{"d_model": 320, "n_kv_head": 10, "d_mlp": 1600, "rope_base": 10000.0, "rope_fraction": 1.0, "attn_scale": 0.177, "lr": 0.0123, "weight_decay": 0.007, "batch_tokens": [16384, 32768, 65536], "train_tokens": 374500000}
Each number is 128 + 24 x the weight over its row's rms, rounded and kept within 0 to 255. Layers, rows and columns count from 0. Numbers have three digits each. The size before them is the row's rms in percent of the matrix's.

# layer 11 attention output (transposed), 320x320, rms 0.155, rows 73-127, columns 240-319
107:127121099127075120143154134151160130152124146152143114155130112127113119130136130118132140161102182176108095112118147065137151136111127153118144145077107134134086110149134093116114146098150162123173105125074138115151107089124123186107158127
108:188113120163138126163087117110119128155116118148114139134103111126136136144157137127167103114119115104120101131115178158137122114146121145121157129138095102135095130103136098087164121150117127126142128139109140142137135168119105128126123094
097:116076097145112109133131123144096127122118124128133084151106124141183118118096082102105147128162166110122145100116154125107126106118103197108110126119146174132103146104169112150112178132130140128135148141155138145109130160138141077139122146
108:113152127176099133117101094098108113122150099132164160131125143114137106126160161142134153133140145095104149154126135124121120171124143138113081123115112144154134147170133138114162168104131118126100133083123120128119094107154135091104091121
116:191119158141179147151146136140135078151134153137137137163097132105131123141112123148148114102142120112083115153125143129118153117160144105117159147098141129133135105128097128150165150131118089095126140108154138117116110117142124124095164126
104:199153115155124117093119102139166122097115106125148087148163120115152129133081138131103117120101141114110173128164156093145123102133092110135116122168144098137136099140107086121095135131123125096103116138088155149176098141149131167133155121
111:141107119117099105113127163142131122116118137167175136129166141106097148131097125150120082079135149137093122112150116132113164141134115142140106106146125125120103107141161122142148094108131124142133103112130145150119130123165153113108138160
104:178126200117163148154098106170208131148122121151157155109140129133115157128073082120116141158126138144140108114124120106120138143109145120085095129162130108122144130119117132099125069150122183115149127133107114112174118090088141110111147143
109:139130132191139085101167116101117121114117088130119108131143152141146135114127151126137097146138112134107172151152132160132165107164145150100104137144120121149144123149134105122087090125156119101107113145096108090145108138152131089122086131
105:113125140121135138131076127087114132139143100108116164115156073104122111132139099122109145126171123140131093132107110102152116151139088122163117117162158104146145162113154109181130131108117148125186178083078118124127075124149123108137145143
102:099148125158110133145095077125113075158112105100146116124100115141137142160097146110079116115129122078151133198106149120119174082135165127125137162132178133059103155107134156142150141124108125096120127104111161118105132149127147138165103122
105:121112147085143142131101135115132134120136121131077137116133135097139096145103100166136116125135141085123140098130140090131156130125131132118123149167119129117127102136122129118109122080154159110133135152111111149121136092137141111108120127
104:154088130103156126126148062117098128109118123138155096160127144172127094122133115134156146145136123117133121120130147112153112147131175158144122134153128114147102121132131094109135087120114141175160137131101141114141111116139090154125140121
109:115167131127111100113106109113134140135107121112114110075138142148116079140125185135110129138140126135113140086121162141134104152110088198118124095152084084104162130151138160126109139119121152126133154107149137145178103161141122097137122109
109:137110146157110113147155127077139099119097102112091169129125127107118156128126128148143161123119145134122096093147143077103185151187139105156179132125130107110140128175132129088135106099105140127129128147131106120121162082121138134106133133
094:169130144165088156172065120121136083119100139096153128154108133123131156108149130152140134049135116114131139138113139113161114108144148150111139137137099119138149149092095174129099133099168127151149119141162145172116120047076108136132108133
103:112113146158124115155132205092182117124135117102119136095123099107131168155119132101128097153098161126140142150136114118106128139134131124122150154129093134123126109161116111110155117134111109133102163157150078155105124135125106153124151127
095:138127115142147141122080117107099108128133104110077137112143125137119139113131125172158114093128130158146130093106097130140134132124128177099118086130121118123083130147125143091175111133077099104110091136155150152149144130115192128102121123
102:105111092083123140181138099135103126149146125094118138150132118123129103143145175131115145126100155089071102106148116103151071118087137157089139122113094121157150140091098108104175093112110135172125110115105147150139125131149144128121136151
098:154158155116094107143149122110115090162119102139135103126102138101157150113167148149137128126126141129140154138137102090191159136150123124112140113076115103119154112127146161102115152171115121166162149134133136101129095137078156135114144161
104:130121150172154116121110128176142107157138132171136104099128116132173147092130168132104148141093080125099117080147115074127099134107112144085125096157099160108127162165107107142148129143122095119127139156130122087128097105079129108110164094
110:155122108130093142112098137170160135137184138107128092168088119146132110084114117085173136127121144118143114165119136109126157116106120121097094182138178131117113141139131164179109104148086137108119137131102085101140123115121074166099169141
110:141143132122173126117107108140125125119097165129075121112089126101106181127112163121177157134169101123102124128148143121135098135152114092117114164098111131113123134139112107138120138165125120114138110102138115138117116088120137126146134172
094:112152157136127093122142101151111156128121132138140182107123116121178139112149131113147127116147131105146131121126114156113156136120138136144071131121156147151152111133152097128116129134138119118149096115120112148153067133144136144098160158
102:131144163136147161153128124173154110096137181129107099091110136132167101161117118131106175148129144135133136083095191116150162126129099124133095106149120117158117140100122103132123108144131116170105086166115124173108137123099165144116133157
096:110115117126159144111150139102125111147129116106124138089126173120181147126114120129120086132124130129133082154151116122177148126123132140134138139123153130161121148160110118135146101147129145063168146146129095160146124148074175139147121135
091:111122138172126137131128096159075108120151138142151147125125158158126090117141120149113127096156129116127146113141144098129144132127128109153152150115088119159121174122152123186105165178080159167096105125132139148110141135111155101128137109
095:091143105157131141120092160136128102118097180175102126128142161097141106120095100141163126119151121129170139131109107097086124144161114095168098154104113147154167136143104094074136136112093123150084144129124161131144097136143128130117089157
100:164144138122124105158141149112158126128105143090118129097107131098080119144123198123166135186110131175138178122118121150140119157143172120128176071128138122075154119117122133150131121113144134161118092126099134125170133138093119123135119130
089:138133101088124132112152085150132139121135109164181126118142143141132116114098117110156106104113113123074152145118151115147120106126147179117144153149162117136111140143114162135123130094125107146154156145143159118129110105109151158090133123
093:163088106126105132085146138138141110126153114130127139119115122128101128187138116077124097091139172123168119128147170101112134172129153120144129144125120131104129098149068118134099108175116116105140097107162109114116128113133146126150124148
096:114119132106140085122089127115154190117144119144135127129083125182126085144130167097137188160173159127123176152120137131107125128137102194125153152161133106115147110138132118145094151128178149102123136123181121125098144134141111158113134150
096:138091138142128098119177119154136128177134122140098161082161166103148116139169130149138120123144181114138126128133118139148112158127136120118075144124156111154092136142148111112141108158130151157147152166125112109060108088136131130102140174
089:129178150143126130122122137158138146144125131114161132094140126122151130134088154150099148097115111090160093170103119125114139125118135140121152139109129174106116138086135099126132113093124147142202134131132139183145137147121120127076121102
096:137092112134140110163118083127159142110103151113175112106130117118110118121136099113117095119125141142131103122135109124109107145141140080145143096127155122101113120140144102106120111130131147113170127113165139122119124125150150135098087137
091:133080163111144158121135122116082129130143126138038130102180166111152130115124141138145164093134137145128068090102085116118147146152125115110118129142097170096111128093101141110142141176118125165151139126113112129111113092131162122152130098
096:117108106117147074169134126108185115138128163169149118131147109160112096129130106118103123093136160147119175132132132151088124158137159092147152110128162161172134117121131105074137114081133139125067097114148118080161131111114131110144132143
095:109118169131121134105124111123126130158103138108152085093157148109138125110145147156142118126130103115119118128117139107139076138132100126130099093134139136164119111142109136158092143106129130128114145121122152154138124149127151109164104137
095:103142131085153178116124151169115144159109092131098108141107134136166123106142093173118147107120129120123139122086138138169106117166139135121176118140149128121111134099140146164119123116163136156122125090128133153118118066133183123138123125
097:168105127135132163149174127084134135074067110133112121154152128115149120152090118095147104158170144103143184155170121110133114109115162155127137135118162135117112142120138114076125146127148113072098142125114166097107127169148134175177144139
102:124089145120124108122098099155146083135161142145088124115160155135089136126098134166155115145166165173106116178133105121124138149060133122085084160154137117123133144165143088123133120090134121102137161129136117125146131129106127119094124098
091:105140133142174127104160136170141086123117114130111147124182150133149127128079098108196101116127159118168142150116121116118151118115147137134141140106137125155122207165159126142111080091147199091130152139115152156134101155107146136116118123
094:109122109140139131137159094143152177146127151097159138162144141121124100136105118154101126132138155150193090136172081129129102130136128164148110132133100111120119106179106188156106143132161162124141107084112140138141121121113155132118111113
103:121148115151186078165099130121151159145149114109130142123137143155126131152086172146140131131099123128128141141139123137125151110072114104139150102114137099107121109141082177122116139123153137109117083123161119130161118091078098193153138149
098:106157121119180093183149154093127164124126168129119108153125135130142148130131130105138133205179123104140104104099100133097103101086111094117100081152124070122173091135139130135103135108130137120117135113136148127104126066127112118145128116
097:114163190154124117093135102162120138120137092109115134123114118111079190098125162146135124147128168131129130139107156157135140145109130116128118140120160136160089124154148078119145131113130121129135123163148118129055149155125082127096168185
100:157146148115138130118120124148097149164116140096150131135146140175129108124136145127104147125107149140116114095130137123176132140143134140141117140143122116146065114167136142146073144160137154113105121160114110155126118126110130128119143157
092:136140134131088100182110132112148108153102143112115128128090132105149135151135060163101145149178112168179092097124115062109136145135119200121106101139141121121129088161122158136118153163118093137134100116125162170087125108148111163135134146
091:128138154074123202119101109158142105066139095098143133127111112107151116133135191125150134147116161124152086112083124093085129088100125169129098117105106121168175076130114155153113144118106155169103106125161132157115116090114127116169113152
092:179157110132116119170102105140133109124170161089128141138164118123169133119141158120119144138162116110125157144064106134108125106112135123134108140131125090131131169136107135081172139166109139182131171087151154152100118123141132133127154129
094:120134147154150093154142124110123145152127160103135182147128123170087128127133169113080100132117134117146109102130158096097131141138146106144144110060129140159147137105153139110121157152173081102135136152104118107141072136127146114144138126
094:160134173154149144104144163117111143113102141125172142151151102168083163128127129141158114154105121087117114109081124110122142103140102091118113132104100173155172112110145107144133131060111121151181149126123149132117121135141127147155165132
097:127156145108111142152140101124134119121122165153117161129133120167176109121139112150093178131111132168160115102183097112110115129156164145134106152159110123161082103123136173116099106139085114140134092112150131129085115146114147129066118084
094:135086148147100064138118159147118134147144096141114100136107112170126149113145112094183107149084111100076151152106124116128158136099138133155131120133146089148147091129114116100096123107157110131136135132155125149140097131114093136168092105
095:132136118136128103069095116097100138151111141105117089104058096144104122187152102134129098105131174174162115123100114114157119084136124138113176101128116061097141126110124125095095104147105128145123144163108131156138144137119135140151117112
# layer 11 attention value, 320x320, rms 0.173, rows 74-127, columns 240-319
114:164120093177113136132108147155163116150140133145107071154111064146155107130143118119137145094159115070137160126115150111127117139096158143176083136142111150115152118109105127137159120134095146128129134123106154149106101126135110122096125145
098:100107150146129123133091105156123094106122114077129101146120140121118121139111129085177105111107095086133130110154085114144087133130143136134146137153099133130161127119105147123087073136109145162168158119154093117101108078179194109161149137
110:106114101112176099155155169108119114168107085112126135131163151104096131103145118098151121177142105108116142146114163120124141122097109115149130111108175128114159101124101108117120140136148098129156130142137116115161094072135164139119142142
129:139125115151124096182129146127107131144131088142143128117131096104099126107096143155139103114145120109120153124133155113116120113101113128121131172131099138160131138176126116129103152083135129146087080159145173089120115102136085093126113132
107:103186121179129082126089136120159124133156101136098101100193090171127116145123094068123161132134144132104116142124129154145131107086125114128139102128099134124135097117126127118140107146145139096181114111116140121129134120120166120146144138
120:113128144115160128121141152122088113093108129086084121160115123143116144177137191130123125168125164156094160155118151109123146148130153161159159112120138108148128111093140135149147171084132155139122117096129106105085110130184128110121106120
106:068156169107110119131166122112119103107108131123142085121111112119118130168125129111111125134095097111113116159151137123119119133181141146152122155155138125145119126121163123119110142165114122134113136129101110094116152082138109119053116151
110:131103120107104127137132144155176095091127131153093110112123123143139157138128126163130162177126150107127136118144151142148141115118133145155150139134126124143138068154151150096131127144112093148118152127150135133145065096136135128123106121
116:100155080120127160103126102094114193128178172152120132131104145099125135119137112112128100147158121143158148125092104111117142132112133141155136134138169151095126149113089121136103120138123103142108166075082162079127173146103123152126153137
102:148136126158085093154144126165097155121121132159135137121127136099126115115147121156135150093100093128163105127118145138154154084156178127117134134132110133130129098101090144100136104179095146133140125139101119125134111065110136104116137150
107:091123111104081126097129135107146199105160125121152153155131112147152161166095134123099124119120096116191136119162137153099115104133127123135110124132089155136121115153134117118149104130112151145195101152041088131140096133099132193157119137
109:085124120145189123131149131126166088134136158107118092120120114139151160120129115145119123091166115138164145157119102179105174116117111134131120145134123148139113137108134139103138120123122153118160128105087084109145119123140143111147105159
114:111119135100165148145111119123091111150096131145108107156078115154146132164076112075139153157131156149082118153113115109088127144089145131137072117142138126111127105161130135146098143103149104117173142124120130163132135111168119097123137150
113:136133110101078116128162117116188136124147110103143133145111102139137082077137118126131134156096160101122137125128156154161145149114130150129120201120110149144117130138115130099133169141129134140126116147080131110120121173160070168141101130
097:100105139146110107146186137085109126123127140121130116110096115109083094145169134080120124151120097123141105123064138126109108118155108110129116089145118125177136146162078152057166129102153138118120141146132156103129117114107160127152128132
105:124106121145133158180159147171174182116144118101146110119128119155135117179137164129079162124045133099171094133177151149103108080127140099125110114143127158129160140117092168069175141141111175141134133167140115119128115137125151128107178118
101:109108120151158105133102206112118109107155125103148136130161103130133143160115144123177149139124123120145166114124133108148129182115135120131152130111157126122158147096130135163168137057131126132097063136171132168109129136145112115135123130
104:105135126118182123153159130141177155160154140092128098150133097146125142110101139113119110110149155123155129130134111166162114134113118127146097182119095133117126101097116109116117142115152121137126146126173140157167117121104151156119118157
103:141151134127107131104124110103085108152131114133081183102140155117114143117110115117101116182133151109091141105093156122117173120095128132138124129169135103113184117104099100127132154183128115138123134140110128154117124163154141072140086123
115:181112105106125130128127110117133111107139118153105132116112078135104147115123148116141128128096142118088067129125172127112146151148075088099166104106106111158121091098120125118128114096121116122105105118137110135120103128107144186103128104
115:148110117122118116124103093128129154112105136152127103103109126139115091139151150147105142171117125162167089139140136138110092088127109113171155162119144110157126140126136104091101119127142130131098117129146107116143140104136129122124112143
112:163165074121130131124156159118104133185143082163136158134146129141116121135096097115119135167131109115162124168119115130186180162153125125111113136130081092120097134104198108131119147117123099099115126114093162123160183096133126131131118149
095:111124098121145127114121118115122113113136137139131095188101149142103106149121098143142140146135152133135154091116095128114133102144134125097134074144083128115086099127095108211122146094087109169112158142142146142094142133104122127168123081
098:136137122153134083077133143135114133163104117125133130136136122137111187089172134130179128088110104133151114123151093139123108144086178139126123145064126120124139124183183107130105140095113150107111159139111135126141099108164092104135096125
093:167140140136113160130118118140106119119111123147104098129150108164147132149166104120152137098101073150107172128100151149146131092135116081167178122130138136147117116098130122101105132125124158162101114096142163060153114137178074138131109115
092:114115122109126136137116157090124148111105116068143125117122100083140143132173156096110141130125168152135116136107103121157115130105156131087122131175175131106177130124127147095145115127164144099174149109089111138110128091159125124134120125
095:130150155134125132149170085099128154127128145098160109104093144133148144150137159148147114156149135102140102128115138150143143168115117120112126137125108114099063144154138115183108116153133139104143145106150119088094199149113152116127168120
098:101094101143149137137064125158112117152164139110120155099130146168164116162099107182120189133107130095101064125127143145133153138099090139075124139106125142182123144140130121122136139123107146127104103146136122112069122128139144104120172143
090:155130170165134129126148162122114118097114115152098134110070122095125137160145108127136116150121150132157104123121123155109082150160091090148096138092063114095159140130172124097118157122138154161163138103110132126141104086139111125121148141
089:129128132162137139144120101119109135141173154130127111159112139153164099073153157132140136131165099104113124109067134139148142077114093128152124159102116141171154151178155145121128137133116103127130162137083184104141148130125128124128113149
098:149138136186147163129150111179117101160124112111147119142148119102144171100145122133134087095142118138124120102154176129157113133123135095145130095152126139118137115105122127095126113112089116142106082143086156155130143097094110107188129134
098:124146133154118146109107118120128102127125155157160082148097128130122142100088108085092111119136110160117147139118095078141101110138128097147096128141103088076109167140093129131078163125149129153090104143156177115174150129104132122126107093
089:139094122131179145119150150136097161083091145165123125081168121144153122123157097146144105132157156159116169081155071164109099101116128120117124143136126105152152131128131157130117118134118114096110120124136104099100096117106134127137139138
095:161171139113114135119106145133118148103176103119112160122101122106101120120125136144141116143128098129103189142146144137132136119098147158133146125130148153154137115144102114125111137130138134145079162154097135127114148105081103101140165145
091:122138083145114129114136065117105116101121126076195082155127106130105162156134177152131118157135136128142119122117150115157145167125112123147104136132173081122115154142114113107146147124148144149108142132126122084172148151135123151096161113
094:127100152169150150100126132156101127110125083129130149082077136122159149101116128143100153122122111111137126117101130143120122089134120144098119113118106159118131138105113122144100141171147080131169154163139110183129099141088130082127145138
094:160140117141152139114136123102130123077176144127121142126123099141125130121125100069129115144132135122120078103147138129121176150127141110097154140155110086128117137097133144087132143105160114110132164202139113138115107095149112151074139064
093:120124149159152078140145102111155144128113136154126129133129122084143153148103153130157143141166128132138112103157143106135155167130091113091103115126092085110114141152109154128145120162132141134101101129115128112134139133142075122152101132
097:131149161148121121138109124140122147159179147100145139132138116166111098134131143129100140143125081144081105114089137125127109112134150120129089127143117090166158080131127132145124112155134084167133132128171076159116093133100143089101126125
098:135143093146121153137167202155137120091115126126130125138139061127143136087145143138120110152115115096143142089134121132168207140187124131171120151114101133131106100142128130123144125127114121143157057110135108116110120153162124148160123090
091:138136140141145154117138092117120155153125107122114146109118121113123110157142168128108106091129058170125155060151137122123138101080081109153090110116124155161151083099091135145137165126155132148127127174147124125125085122146147136130130139
094:157174107137152192137115166117144089108105124163153140120157138134130144129142119118122118138128109119096141119073156128154155167112148136128116120120148103140130161116136113121125142116116115113138113161172121133110135146129097180103147095
100:125136185143102159083141116146154099159146138144125109140128124166120118112126116172119169109120154159127118121142123118147143132178122096133123152111122164132198140098153113124156133136141182120128117135142110139162093122159144061156132104
098:156113166138067138142130074144146118143128117114117154110090106129109097141123116150147134079123115090129173142156122121135164158149113131096149191118175158121079107100129128128168151114130111133134111139135140143131108147154106119111142120
093:117088115123145128120109136126150124170130133154105090133126102151126093135133098133116088114123104118120151139133132143121132139134125130108108079129066122112141125119106154152123106134128158120183100088141140121150138135141131122186122109
093:090100103124118124127124135119143100151172116170103163130117125102119156067172104146079139148132124161160125147118123140105126126130119137072102169119142116132147160104112096107173151135090106141103118161129128066121131125133154125129086075
097:083158147144147126172161101134095110138130108161133132121130092113093159121150181124153153058109140123140101161143139121124137126112112120132172141131152172176120150141134122173132111084114168147111126178102123122117113120152126122165129156
090:142154077163156066158115126081175115142116131137129118115124107135112146107126124148193128144157126189135129124160130146189132162128115093158161137119145126113081136154132127083140112125135118135116120121070105101125104206166109151122135103
094:088074147159072132162109098123102148122130154141103102137117095119102145180163098136145099164127115131137099119204150143110122141103141152093123112136128142120115123130131137147088104078160097120101106170113084178116169126146150119127131136
095:141106139108164140115131166158107131146159147122143151125055123126144071118112084115128162099100118127076140123118108134154139145134129157122126123111126127112134116122110143133149131126114140118128173102133132130157142103121134141127135177
099:137135098092115137112111071134118090127181122151137158129096086113158084133119102095118099171113098125165094155149132131125178127089148139055106144138109106124067105119105117093143106161144136116111139109128130139124129113131165149121145125
094:150132106144102130152107129119139103137120141153125088135138159085078208115147127132141104157157171138067122105066111132160173127134082098108159111110147096139095198144157081161121132143135163141130127129107124113154137091132146108178117177
093:120145129122147148131128093152152089112154114164151131137141103125090099133119134128132098123124113121161098085108104130127097117144138109154149125115131147083171122137138127144119146122126098138127117169117157146128127146119161151125162158
093:128136140134130109170149119138126162118175101141164166132174126145137106156100127160129152139159128120078127131125150152141099155112172102166161143102136173137149111118185110140143128166104146157087169134192113077148111113149150141088099132
# layer 11 attention query, 320x320, rms 0.159, rows 96-127, columns 240-319
099:132130106166171113133095101118107099134112118124158127118137136123111123144121154100085151109126091192073100177110133128075090167106112105120134152209110131076121160094177121130135119123127146144093151130103119128174154104128162095105083130
106:139142143134103131112163113128139158126152143117119179123127129127170122130149124122095103146092162118159127121137111118191120126123070141100133136100163132115083127128160148112117106069183172087147121118123159110128161142145140149148099159
092:170092145102120115107129082121128159151191083144113172146104125146149093192144136151095105143130130130124163160165122142163142135154137127148146084143097100136094165092127136115066108148124123122143142131117155120121106076142149106104132141
098:116101112155154158142139138106123158109168128140108171140151129122098089145157102166113098127113113143142165181106121142145140105120147134126108115092131123136115091125107138104137140147137093135163158128101154146110184161170122160139148116
092:173102102106159128124153138164141096106115151116122128101148105112141106123100131110143098139081096085098118129133128149167184096161103122133139098124128168159188135148130138110144143108134157163123150132123181134177112139082126173119152153
095:094170149124134152108147122125148123142125139132134117114118128145101126107110124131173099126129098098092075111144097164143167120109109130095146150125159144107136138164127130165091098120173160104144140137144173136123123078107131107127072154
091:175167134154109097124126118133174169103096125138124145118119113122127144111088119156119121129102154103155137140140099117092155123138107151139114159127164089140158098150088144150129140086138125128113107137160159118067136122150131189138184115
100:127101133108151098128174128160125125132146128120125153119115105144155114069147120102156115153130155136131112111081137151125136142167103122134121154153092150146123116144128108096167131071110122131099119142127083116158163166145139104108128170
098:123125120100113087133118139137117145151092144135152148115080132097134104158188123115136145133148129146144096134136126140085181123134118129136189122122147178140123126117129128114162128132120136128132084147097158132141152124117110120140146144
096:138117099132109165111119141133164123097144143124149135141084164109129179081146119138143111145115136105092149158086130102152097132131148138109183152118108171095113112130127106115130085149111172145115149122167151101113133162146115123129168143
095:149171138143141138089150098115155120100145153138146124109141119124120139140110090120118122154122131137122132116099138097144165168122124153113146168150132190149138079111133150133099138153124097154115173138091173131177136135085112133128146119
100:130143128160150114114108147148132163141156152126096126117105094143127119128096140111108118108125128115139161103102124076163160094149105140141142098186119088142127072117110110127145131113135097162187179172148137106146159163149108172176128137
104:160134146111136166161152081166120117131129122128179084106115123118133116090141122154160108134143131137142127108157149138123123114107150108128159166110146156149157106153137111144159138130120142097125083135161144150161120135131093105158149114
096:168154124115131128112143090133133141147143162132143145122105098176098133121106117106105123072126101159126149118122124140177095156087138152147080088106175137137112108123155111130086100117123117143132145179080122111155120129112114113127145136
096:110109115107133122105128211157141131144142141121147162131138131116129125159160150172115096165116128174150152143097152132153143113095120140140161092102145124116154137148107168105136103120129138106118130116118117145125175116111142157095153133
103:126124123129098144096145139075132136139159132116099136144164116190112140091091135164127167135132160128132136110122165104129124138122149131140155165061129107153149108066139147070114119140100125107140100088149135129102146142155145142151160153
093:111165125127131145126138106141113093118169139111111096158111180155113129108143128130130133148142163139086156122096117161122131144141127134156095114132131112130133091155129096128137133099142137094112106119109123163176136083138154133122161128
108:117120140152131144174072103129153159105116131105122092166157090128104121133107157124102138113144128111112161132130127122118129146129091119165109092153118119119101139125158103141186113135113131090143149147127148129140110101137130145112147117
100:105124137099109145096112142081116120126110132152080150151147126135100142121124161103127085119144128107150080173104141117150100167168166109095121126127138115095126124162101122141155115101133126151143067149126145134135177081086104128131140138
101:107153152111132182108112159119123100089051130121137111139126102123144125131127117149151165113125119132067104119113146114114100161153141134116129105133147093171143117138110118105124144167112136152094101073134085120129130138090153110120133107
111:113098120169137154136133085074125106125122154197117135118132151143128129143133101149140133143126128122149147109136187126125118136154122162175143169181081115169143122179124123132152070109120115171132122141109153130130138118116099145113149126
097:104135115093137101113157118168146153114110076113134141090149132134134134088100128077120135087150109162120126158093140143115130156108152177098162153128084155156128107133115082088135095112125152091142098105135122098103113123166146108144161123
108:171133124140176126120115131129085130121136147096141111129129148113160130126098134086134128149155093142113128125124122133113104140129104122108097084136121061113179108114128147151138171134146134109181187048136135098104120124105145064184162151
105:133096128107123140150120116126199110145160099082107171177153119096101109120141117140135138122139133122164098176110128139074149103130160160096140138131078095141137121153123107130138162121104151103152108151185125112105121111119111111089106098
111:144185159149115105121108099094133100108105090117100129136082094136118105085152151152120080115136103159121124144095140154164149167184124092124159108164143139167125168096090127174123095134101137108108175132146176124153126126110123121137134120
108:095087078155110135102163121113130153141134130144174131095125148123140112102155138133133180093165113099127107108151153127079162127115114125134132176129123095183135117135153134084117147157109120124170122154134137128144139111084162103145114113
112:097155112113074094115121089128187119080145149110123149149155103132107129133072131137099127143110199080178077100162148132087169115131139135130186135140087125108102115175162130154108103154130107144094108155118121156108142172151131135125138114
102:113115119129153154134091131098139127112113127108129136146102150160068116112100141142163116130137138118159154126151090123110127144070086094096106134090127156134112112142128115105102088150095122113143116134144112118096139115144185114115151108
100:099094121124144158137170125137167155108098118116089137139143090164121119150124155129153126125118134100124063106143152138134152128156146112117110127141177153121099124149122135151126137103165149090108115145095115121141125147129148151103081099
108:191122123112162157158075134137168116161109121158127168115164131126161090141128137092142127197113102097121102064138115134162137130107117181078107087124114122136108130110134093096110148113146155124065166130121114113131150143120124115158137115
109:130116102155121128143139125117117141138160140110162111117097127152152159144131116113159175120174110128124156157137144154111073103161161090171093120054112120109062115119112116113167137154092133134178157155103163119142147175152143104163129115
107:133139131100088143122139134154158119126122112150138160114116108158120122116101072104106131152127066121123100177101127140150144141111100127078127127115167129124100111128165158107160126147170128117088137195111119162119138151099135140133146137
# layer 11 attention key, 320x320, rms 0.159, rows 96-127, columns 240-319
099:142139128105129123135132148091071131106094158119112154141103100108151139106118153147138133164150097119132164095157130166115159108154130166124128133142119124118111147141153094115101138112151137089103131159144099127165088094076139121162180148
102:156121122161148104132123175115107087174102142131176112162085122103094105141087155095140133139109111120066113086125138186067079154124116128137107114127119137110142137128118099117134130110161124132108090129138149112160131117116148089144137098
096:152139124121136155097142143127124090155132141127119079122112141131084142128139117103136121055147116123111097085106118120046122156150141143139133126120123107163134160115146117107110100121162130110112150078106092114140148129121163078114126130
095:110113123170080146159134128090122162158128113116114136137192164081125109090110083101126087121129156110140081143119158055135121132172104121145118155156108138132107114139098118143144111153118167159123144126151116139094139131145116170134162137
091:128131146146138116144125163144115123150153155161074142137070144141116137166135108153100103156131132151129155123132112086129122103171121121136134113106111090114134148140109123137176131126094138126093137152114125094121119143165156132124149165
088:130117152178107132148111160118091109112120120097167101124128104131108104140141141123116132138115131169126144143129112154133131162094130129148175116151117112120148153139142126121151087114146121095131105112122140132126148158095121124139145124
091:115130100126161124126113112148119145115156152101123121127140155113126093135125147134135148144131156142120155107116093145129080130128096125120120126124161124107113138127124162094099161107120110191118111140082140169094106119143163108162120115
090:186118176137099104118118158123101133128157182109146152098127100144162142143118149164152120124112091160117178163181122118134127138108166133144126142155113163132138141117094118118123164167138131126148118118126124101076149091126122128119109130
096:145132138063177076127164094093139139104141116151179127117135139140139143093144091115158145137131116141152168153117101133125093141122129110107142172145127111130148107134128095136139115114105130106134152139089100087135184144154145111136168144
092:122080170118164121176153137125131141118118132112158150183134138125152157136097178125079140175122108115139122132115157176119169123115120118157105111160105156114128111132090093132142099137108111145128122071143125105120180124096138151200090131
097:087071086110140106138157109164138101171119129096126135168120122076117134167112123146131112130079133109172141134107138159180102129170161110111150104073157155139165134162104181155154165171117171077096118100107112096116087134151133083153103153
092:130138092132122162125151143112123142155118088117066116093134076154104099163073151132096145134098155115124140115126121136137123147152130125143107115186112155106104104116146116127129084112150147103124120175124105124121125102172154128159144155
100:176137130128110159096147122105119119141147109120117187148119132087071132138110169131138146108132128083097117115142132148176126106124096118186131146103112144097156132107155148089116097129069101110114113126102100140102159114123103133082080122
092:104108108103102140141135146128138144138135113097135114141131148096120150155128097128164146127109123066105096111109160120132145163170114139165140187124149123149140157104160147146126105144127110149123090112144166134133122125107126133105162146
099:164130134133176140124115112092110149143140175124111178125142166126123114126139130124127115119166124106113125178151119106134106123125166148127116128128154160143114156135129149068132119093087150180084127102126088153117108162177111164156108142
099:111137132094134127120127128152117155164164163121085153125152147118145125140138153167099154137104141087101141094133158106134114149146137128160104117128095123170123119141112109124144116106139128119109134173128124170093112120111151115126123110
099:128089119131132195119116156111136124122101152139110141152123138151085123115111136109099155155102141151114153167125120088118157156122150095143126104158146097172156153110098132131127142113143121105101153121109138161155108118065124114116102135
100:114153117145116091139118103154164142156151115119110152116177116127117132110155121173090116137129100110175113123113093075114153111133111151141139114152160093134116133185108130143091153170120129167093093167127141081151126125110085119150119170
113:131072160181153144112151117144108151128100155136121173102143134147142113108113118103148103157151084134147137149136079133168090075122126186107180125109161130173091103118142149114111110152132118155137124128120134118159091139152148144115124114
100:112142114105153134120082121153130124108103172120118175124129141144113085151145170131136135123100120116154104100153105125148143113135152151104138131156096148147149134124110121131142122145138125192144128173141111140106122075181174126126099106
098:130109154142136123131097151129087147124154145131140154128128062115107138118105152122134092118123144129138146121153122100108155079095125128123140124116114112121117106135085099125134149116122079101104167132140125129112130158105140132112127099
094:171103161141125092132139116160139124139156164133134169152137106104131130078136144114096120105120146166103165146125141062121129122107123113176149128171125125136143121144108104118131122112104120136169145132104123114130064123126156141086128145
106:123143139119138087097131131088156126105107137161114096095164092092130137080142152081110149160163134157162144155141094109104133133148113139132106139095128159162105130134150139169152166124113135132164096133128140152166140134135114111103143081
101:126128149131146106134091105092136108088162135097142140139149169103101122132123133107152125128113132147064118125107136129144122126100148133119127106132116092110169099115172137135138162133144107086095101162079122136179141149091096095154079117
101:169122105092138147111102152094135091143124110142127095101123109174155114152184184140144134124126128104125086122135088117140127172120111119092163121137135136117122099106122143125138145159154138171092153131131173125170114145121117150134115133
103:119130148199120143170141159100129117138082148127209102122123117115116173082147088110133139120158153131111136149103173139080071106134103120107127113164137142141091098143115141121091124133121098104152122150109123129091142109122122130156178113
102:129121130103152120150109076127129124106117117128117131092112147143121130133147125137104129114133150096167141169144160117104139159150120076163170139132139129082140121131088098146137098152093114121119093111104136129130105120160142118101124110
100:117114123128114091155103146104137110144090121094077102132170141131151098134159151159141097141158093067158130100138123088113160094134157162102157139117150148106128174094141136122134146141154123128137102120114131142109152099124149113077124137
098:129131113085139065146160113120121137115155110157166149063147168158116134115090161128105134120125136127120118142111150150149126153139163131084122098149111135110143142167118164177121136074084097146149156103115128166106081119123127113119143140
104:123149131117116162147122144186115095110116151141154124132122084179130131138114158124136139127135177131120102122114133166118115128125108107119159149172125170149124147137090140150131100145123081118147130116165122156135161140144150165103146059
109:110113136112134120113169156122138119136144149125126135131117080108141130124128096093140176159133156143131136172128136096109129100108107098081125110160138119120154161079139159123116153153090149101124142103079075164152098154133172140130093124
106:169127143101138081130151142099097147144131060103105134135103109135105117126151105164101096125116124155111162101149180149121084105130140141141130136110140175117137145122123122124109100133135165118135106140115142152112122120106154158122114126